Each number is 50 + 10 x the weight over its row's rms, rounded and kept within 0 to 99. Layers, rows and columns count from 0. The size before them is the row's rms in percent of the matrix's.

# up: layer 7 MLP up, 512x128, rms 0.353, rows 40-52, columns 0-127
# down: layer 7 MLP down (transposed), 512x128, rms 0.366, rows 40-51, columns 0-127
up40 098:62 52 57 49 56 53 35 63 50 62 47 51 50 29 54 56 44 48 46 50 35 52 50 69 52 50 52 19 47 42 30 41 32 52 72 48 50 38 41 64 68 57 47 49 57 37 55 38 57 57 61 58 42 37 53 41 32 68 55 48 41 59 29 50 54 48 57 37 47 62 31 39 63 51 40 66 55 50 41 45 68 60 48 65 48 44 62 62 41 58 44 53 53 64 47 54 49 44 51 57 40 36 43 29 56 63 53 45 31 49 51 63 53 47 40 49 41 34 52 43 50 51 44 35 48 41 53 55
down40 098:47 36 66 48 43 51 40 50 52 52 38 51 62 82 59 43 49 59 74 30 54 46 47 53 48 42 34 52 36 56 51 39 47 35 56 54 70 40 60 49 35 49 32 63 62 61 37 56 41 51 36 69 54 56 39 38 47 64 71 41 39 48 42 49 42 57 44 69 41 55 50 56 63 60 57 49 45 46 41 60 48 51 65 64 48 58 47 43 43 47 37 53 60 52 44 64 37 53 50 40 27 49 59 62 49 40 62 59 57 50 42 39 39 52 38 67 50 45 47 49 59 46 64 52 39 45 47 55
up41 097:64 52 69 42 66 42 56 48 54 54 57 76 64 57 47 59 39 63 62 56 46 49 39 48 47 57 49 55 62 45 50 52 34 45 57 50 34 38 57 56 45 46 41 52 64 43 62 46 43 39 48 58 30 60 31 66 32 45 49 45 38 53 46 24 56 65 40 51 56 53 43 44 36 51 48 66 53 54 35 55 51 58 53 52 53 50 33 43 56 54 58 43 66 40 58 47 55 52 67 54 55 49 58 49 54 82 56 54 32 64 36 42 46 59 48 35 55 51 43 48 67 61 47 55 36 63 38 48
down41 092:42 52 62 55 65 46 72 52 30 33 37 45 61 42 68 52 63 54 48 64 50 56 35 61 43 37 42 48 32 39 51 49 54 72 43 55 60 60 61 37 40 58 54 40 48 36 66 55 57 31 56 51 48 55 44 46 34 59 44 59 52 52 44 46 38 55 46 55 58 55 39 35 54 64 65 58 39 61 51 47 48 53 57 46 34 42 51 42 69 44 65 68 60 37 62 46 58 36 53 64 50 40 68 48 57 43 53 69 50 46 45 29 59 33 41 53 55 46 50 49 42 41 48 64 60 52 51 54
up42 091:48 34 59 48 44 53 41 60 41 45 49 73 50 57 40 62 45 49 52 52 47 38 61 54 66 47 43 69 32 61 73 54 65 49 39 54 39 34 61 74 42 51 59 43 42 46 62 41 36 46 47 62 62 66 38 40 58 71 45 39 45 42 49 50 51 60 37 66 51 61 49 29 50 42 59 51 81 38 51 50 60 34 53 36 45 63 60 49 49 53 58 44 52 56 37 33 55 61 46 57 55 53 56 32 52 51 50 42 47 50 59 47 41 63 57 36 50 61 49 53 49 37 53 45 54 35 57 45
down42 103:45 37 57 24 33 48 46 45 43 63 39 52 61 58 64 50 40 47 42 50 61 74 50 53 60 51 40 50 48 58 40 53 37 58 43 58 42 54 50 32 34 67 49 35 54 68 62 41 47 45 45 55 64 48 48 50 59 64 59 39 42 47 52 47 28 49 38 65 57 60 60 39 59 74 65 54 53 53 56 65 44 37 56 60 48 46 56 47 43 54 64 37 55 45 62 62 57 50 51 65 42 57 48 23 53 54 49 66 48 48 46 57 56 72 45 69 48 50 51 46 62 53 42 45 64 40 45 43
up43 103:49 50 63 37 39 34 51 52 58 53 55 54 32 49 56 57 52 55 35 53 64 54 60 45 62 57 62 44 33 59 49 55 34 59 63 49 56 40 64 65 53 26 48 40 55 51 50 51 44 50 47 51 39 49 83 42 48 38 65 29 35 71 36 37 46 62 55 49 53 39 44 45 52 46 44 54 54 55 47 49 47 60 61 49 41 58 40 49 52 51 70 33 25 46 35 52 55 43 43 49 38 46 43 61 45 49 35 48 53 70 34 38 57 62 44 43 46 58 37 62 33 51 46 55 47 58 48 44
down43 102:46 52 39 30 63 62 66 53 48 55 44 49 60 60 54 52 55 62 62 48 58 56 55 50 37 54 65 36 67 52 56 56 51 42 64 55 47 57 59 49 41 60 51 65 56 50 69 53 52 39 44 50 40 62 49 31 42 38 56 41 58 48 56 38 42 43 49 68 46 43 72 63 56 44 52 32 49 36 40 34 56 49 43 57 65 52 46 49 50 28 60 50 42 40 46 46 57 49 59 54 48 81 63 41 46 46 59 32 54 54 59 42 52 31 42 38 59 53 38 34 61 55 30 67 47 41 43 54
up44 094:64 68 56 49 58 55 59 48 48 43 63 44 68 54 44 50 45 59 42 68 64 64 42 43 39 37 54 57 46 56 58 57 36 48 52 56 21 30 47 45 47 52 45 58 57 45 43 46 43 64 46 50 56 66 53 56 44 43 47 42 54 47 63 54 25 64 62 53 49 42 49 54 40 41 58 56 47 36 58 38 52 55 55 55 45 47 49 43 61 60 47 39 44 45 50 64 75 47 49 43 64 47 32 46 50 53 50 55 19 58 53 48 66 41 30 56 37 59 54 64 65 59 30 34 45 61 45 47
down44 097:62 38 64 31 32 61 50 60 69 56 44 46 50 50 46 57 53 54 29 64 58 45 44 55 60 46 41 57 55 50 37 43 64 75 47 41 18 51 67 57 32 51 52 55 46 42 53 49 52 59 52 56 52 50 52 69 54 51 60 46 48 55 50 60 39 58 59 61 64 51 68 57 52 41 40 48 37 45 59 45 45 37 46 37 31 52 52 68 34 67 57 42 46 27 54 60 52 49 50 46 41 49 55 57 42 47 47 43 40 56 46 59 32 44 68 53 52 51 58 56 68 49 45 33 58 51 57 35
up45 102:58 42 70 53 55 50 62 49 52 49 41 42 59 45 53 27 41 54 66 47 46 33 46 34 42 47 31 58 65 55 76 54 35 66 61 44 49 43 49 59 55 55 47 59 37 46 66 72 38 54 45 49 57 50 52 46 64 56 54 57 37 55 44 35 44 57 48 55 39 49 48 43 35 51 37 43 55 40 64 50 44 54 50 40 43 43 44 55 46 68 51 74 47 64 59 52 67 37 42 51 61 40 47 39 35 35 53 31 43 40 50 65 50 48 43 62 63 58 55 58 67 62 37 56 48 50 54 67
down45 100:52 51 45 55 44 42 57 38 58 31 33 43 62 56 52 51 52 48 65 51 63 36 50 61 57 42 34 68 41 42 52 44 49 63 41 55 60 54 48 57 65 64 39 38 40 39 64 50 50 47 49 73 68 51 55 43 44 47 51 66 41 74 51 44 53 48 33 54 52 48 48 58 55 54 47 53 43 28 60 37 18 57 40 47 45 43 38 48 36 58 38 58 67 48 52 62 52 38 52 46 63 54 43 56 68 52 39 48 61 60 47 30 39 43 67 53 42 50 54 54 36 62 42 52 57 58 60 40
up46 087:52 39 33 42 38 50 34 53 62 42 33 66 51 43 56 52 46 45 55 65 56 55 54 51 45 56 50 59 68 55 37 51 37 40 59 43 51 46 65 63 50 49 33 46 39 60 56 36 61 42 55 33 37 50 29 54 43 64 44 58 46 70 53 39 52 61 66 57 42 46 54 51 53 38 29 55 51 31 56 38 55 47 52 45 49 50 55 42 37 42 42 45 28 55 49 56 56 40 43 68 58 45 46 51 51 41 43 51 53 38 28 70 55 60 62 36 45 53 36 52 62 51 66 28 55 61 42 59
down46 091:50 45 47 40 39 62 54 56 73 57 45 49 62 63 44 59 55 55 32 40 48 56 43 54 41 40 80 51 64 47 54 43 57 61 44 57 61 51 46 53 57 33 48 62 47 51 39 58 56 37 58 45 28 72 59 42 54 57 44 58 47 50 50 35 42 29 52 59 32 52 58 56 47 51 55 42 36 71 54 46 66 35 53 56 55 51 67 51 53 50 46 47 49 59 48 67 57 59 52 68 27 52 75 58 56 45 64 37 36 55 60 60 65 36 44 48 58 50 53 41 49 47 67 54 54 53 53 55
up47 103:54 32 57 36 73 54 44 40 53 51 48 46 34 41 56 57 52 53 38 30 50 59 45 32 60 52 53 42 62 24 61 65 46 41 46 52 54 40 60 50 55 37 41 44 68 35 51 45 44 41 42 52 25 47 62 42 59 39 49 74 47 50 47 44 39 55 43 60 41 51 46 45 33 38 47 57 57 54 48 69 63 35 37 34 62 49 56 43 48 51 37 59 40 46 52 36 65 51 48 54 60 50 46 49 47 68 48 53 49 44 56 46 43 52 42 41 48 41 51 58 50 63 50 40 29 63 64 73
down47 096:45 54 41 42 54 36 44 60 59 40 50 54 57 56 28 64 38 41 47 73 43 61 51 42 48 38 45 58 44 42 43 64 50 55 52 45 75 47 34 42 40 58 39 48 46 63 35 44 63 41 64 55 50 43 49 56 71 37 43 44 53 52 56 47 53 49 52 46 35 54 35 29 50 57 49 56 45 63 61 65 52 43 66 40 51 51 51 34 39 41 63 45 32 48 42 43 40 44 73 68 62 46 36 45 43 57 53 48 63 57 50 38 48 45 48 52 53 70 64 64 41 30 40 57 52 34 51 53
up48 096:42 55 44 31 47 47 48 44 43 41 50 61 44 71 50 38 44 65 59 60 45 35 69 29 64 62 47 58 37 35 37 65 38 48 26 35 42 52 52 53 52 46 58 53 44 46 46 34 35 54 54 61 49 57 40 44 48 52 53 45 61 51 27 42 64 43 52 45 60 63 48 45 34 45 48 51 59 68 42 64 64 43 59 63 48 55 46 67 59 39 56 45 71 58 58 62 44 43 56 33 49 53 51 35 53 60 57 44 54 25 44 55 56 43 56 54 40 48 46 51 58 38 44 56 66 53 64 43
down48 094:59 52 49 48 67 38 58 59 37 52 55 49 42 43 40 65 61 58 50 55 55 35 56 73 30 26 48 48 45 62 45 51 48 54 64 47 71 47 53 44 59 58 38 58 42 56 35 44 58 41 35 39 47 40 46 45 55 60 65 52 62 51 44 51 53 56 44 70 39 45 44 50 56 40 47 50 71 41 35 47 35 56 58 46 61 44 60 36 49 65 70 75 66 36 56 50 63 62 70 64 38 63 55 44 69 33 53 47 45 47 48 48 49 46 50 50 55 46 51 46 45 35 55 53 52 38 47 61
up49 095:49 65 44 43 67 35 53 50 72 50 39 50 44 56 56 46 47 54 44 65 48 47 48 36 48 42 38 51 30 51 50 32 58 52 49 59 47 36 50 63 57 41 50 27 42 61 45 66 34 51 50 42 60 48 41 53 51 59 34 71 23 51 52 36 69 54 43 49 56 41 57 58 49 51 52 57 56 45 62 51 41 57 58 50 40 49 56 32 57 57 48 47 50 50 58 54 44 48 72 38 55 58 38 32 37 42 49 42 55 43 69 48 56 49 73 64 37 51 48 74 51 47 47 62 34 49 61 61
down49 107:48 34 59 42 54 48 67 44 41 54 44 50 56 51 40 37 52 72 50 89 52 44 54 59 60 41 52 56 49 68 46 56 56 62 73 53 60 61 54 59 39 79 54 49 47 50 41 62 75 60 64 50 48 47 43 53 53 62 57 61 46 63 41 60 37 61 53 73 57 48 42 44 43 39 49 51 57 48 45 44 39 41 45 38 57 43 50 64 44 43 41 50 44 43 48 71 55 44 40 67 43 59 58 65 62 50 57 63 66 52 44 50 54 44 49 59 55 38 59 57 52 50 50 42 51 39 58 52
up50 094:50 55 49 44 39 39 65 39 68 45 46 45 53 62 48 46 63 35 47 56 44 49 38 38 53 56 53 49 52 60 43 48 61 46 40 49 50 51 49 75 51 54 45 40 43 41 70 57 53 45 67 46 36 34 39 36 43 25 50 50 42 48 71 57 66 62 72 55 54 46 65 34 56 57 61 57 27 45 49 40 37 50 47 55 49 59 47 58 62 48 48 45 50 52 41 63 65 49 61 50 61 34 58 61 58 53 52 27 36 40 49 39 48 65 50 44 50 63 58 68 49 29 45 50 59 50 51 34
down50 091:56 42 59 45 65 55 38 31 59 25 58 46 32 44 53 48 46 47 47 45 40 41 43 64 46 50 26 37 69 60 59 45 61 51 52 57 52 29 41 57 60 60 43 62 32 33 68 52 53 43 38 34 50 34 51 42 46 30 37 35 58 47 55 42 51 39 47 47 71 65 67 48 54 43 38 46 33 59 47 51 58 50 44 59 38 53 52 49 51 49 50 55 45 58 53 46 60 50 65 46 50 36 65 47 61 54 49 57 57 54 61 62 33 55 67 47 44 55 36 59 52 67 37 43 40 46 50 51
up51 090:56 63 54 48 54 51 50 49 45 50 61 68 54 43 41 46 49 39 50 47 68 63 60 67 36 56 58 53 55 44 65 50 69 69 47 54 33 44 69 67 42 44 53 43 56 56 40 39 69 48 43 36 52 54 39 57 46 29 62 38 61 52 34 38 54 48 43 44 41 52 36 51 47 42 53 65 47 35 36 56 41 62 49 39 49 45 54 45 65 48 60 62 65 66 36 58 46 59 28 43 40 53 63 39 53 57 24 60 41 57 48 44 48 40 58 68 58 42 46 54 42 59 52 62 52 69 46 49
down51 097:62 50 60 48 52 57 50 47 43 54 43 46 57 47 60 64 56 70 53 53 50 60 57 54 31 35 69 42 54 56 53 38 61 68 52 44 47 54 40 34 40 52 35 47 62 45 51 55 70 69 44 35 54 40 45 48 59 46 63 47 54 44 42 29 47 45 45 48 48 66 66 57 52 39 42 61 72 50 43 65 28 52 61 60 64 64 52 51 71 56 40 52 45 46 42 67 34 60 53 81 66 52 44 54 38 47 59 55 42 40 48 69 54 36 42 43 51 53 50 49 57 45 51 49 63 51 47 49
up52 115:62 47 67 77 54 42 49 46 58 48 38 58 39 52 48 55 28 43 75 53 49 43 66 35 65 41 62 39 49 57 45 61 45 42 55 44 43 51 57 59 57 39 36 30 42 66 40 47 36 41 50 60 30 46 47 51 46 43 43 43 43 35 38 36 27 49 47 67 52 49 26 56 43 36 56 45 50 37 52 69 43 70 58 39 45 48 46 42 46 57 46 44 47 48 41 47 59 48 46 52 62 38 61 48 57 58 42 50 41 36 66 54 45 50 49 45 41 55 56 28 46 54 47 52 35 60 49 49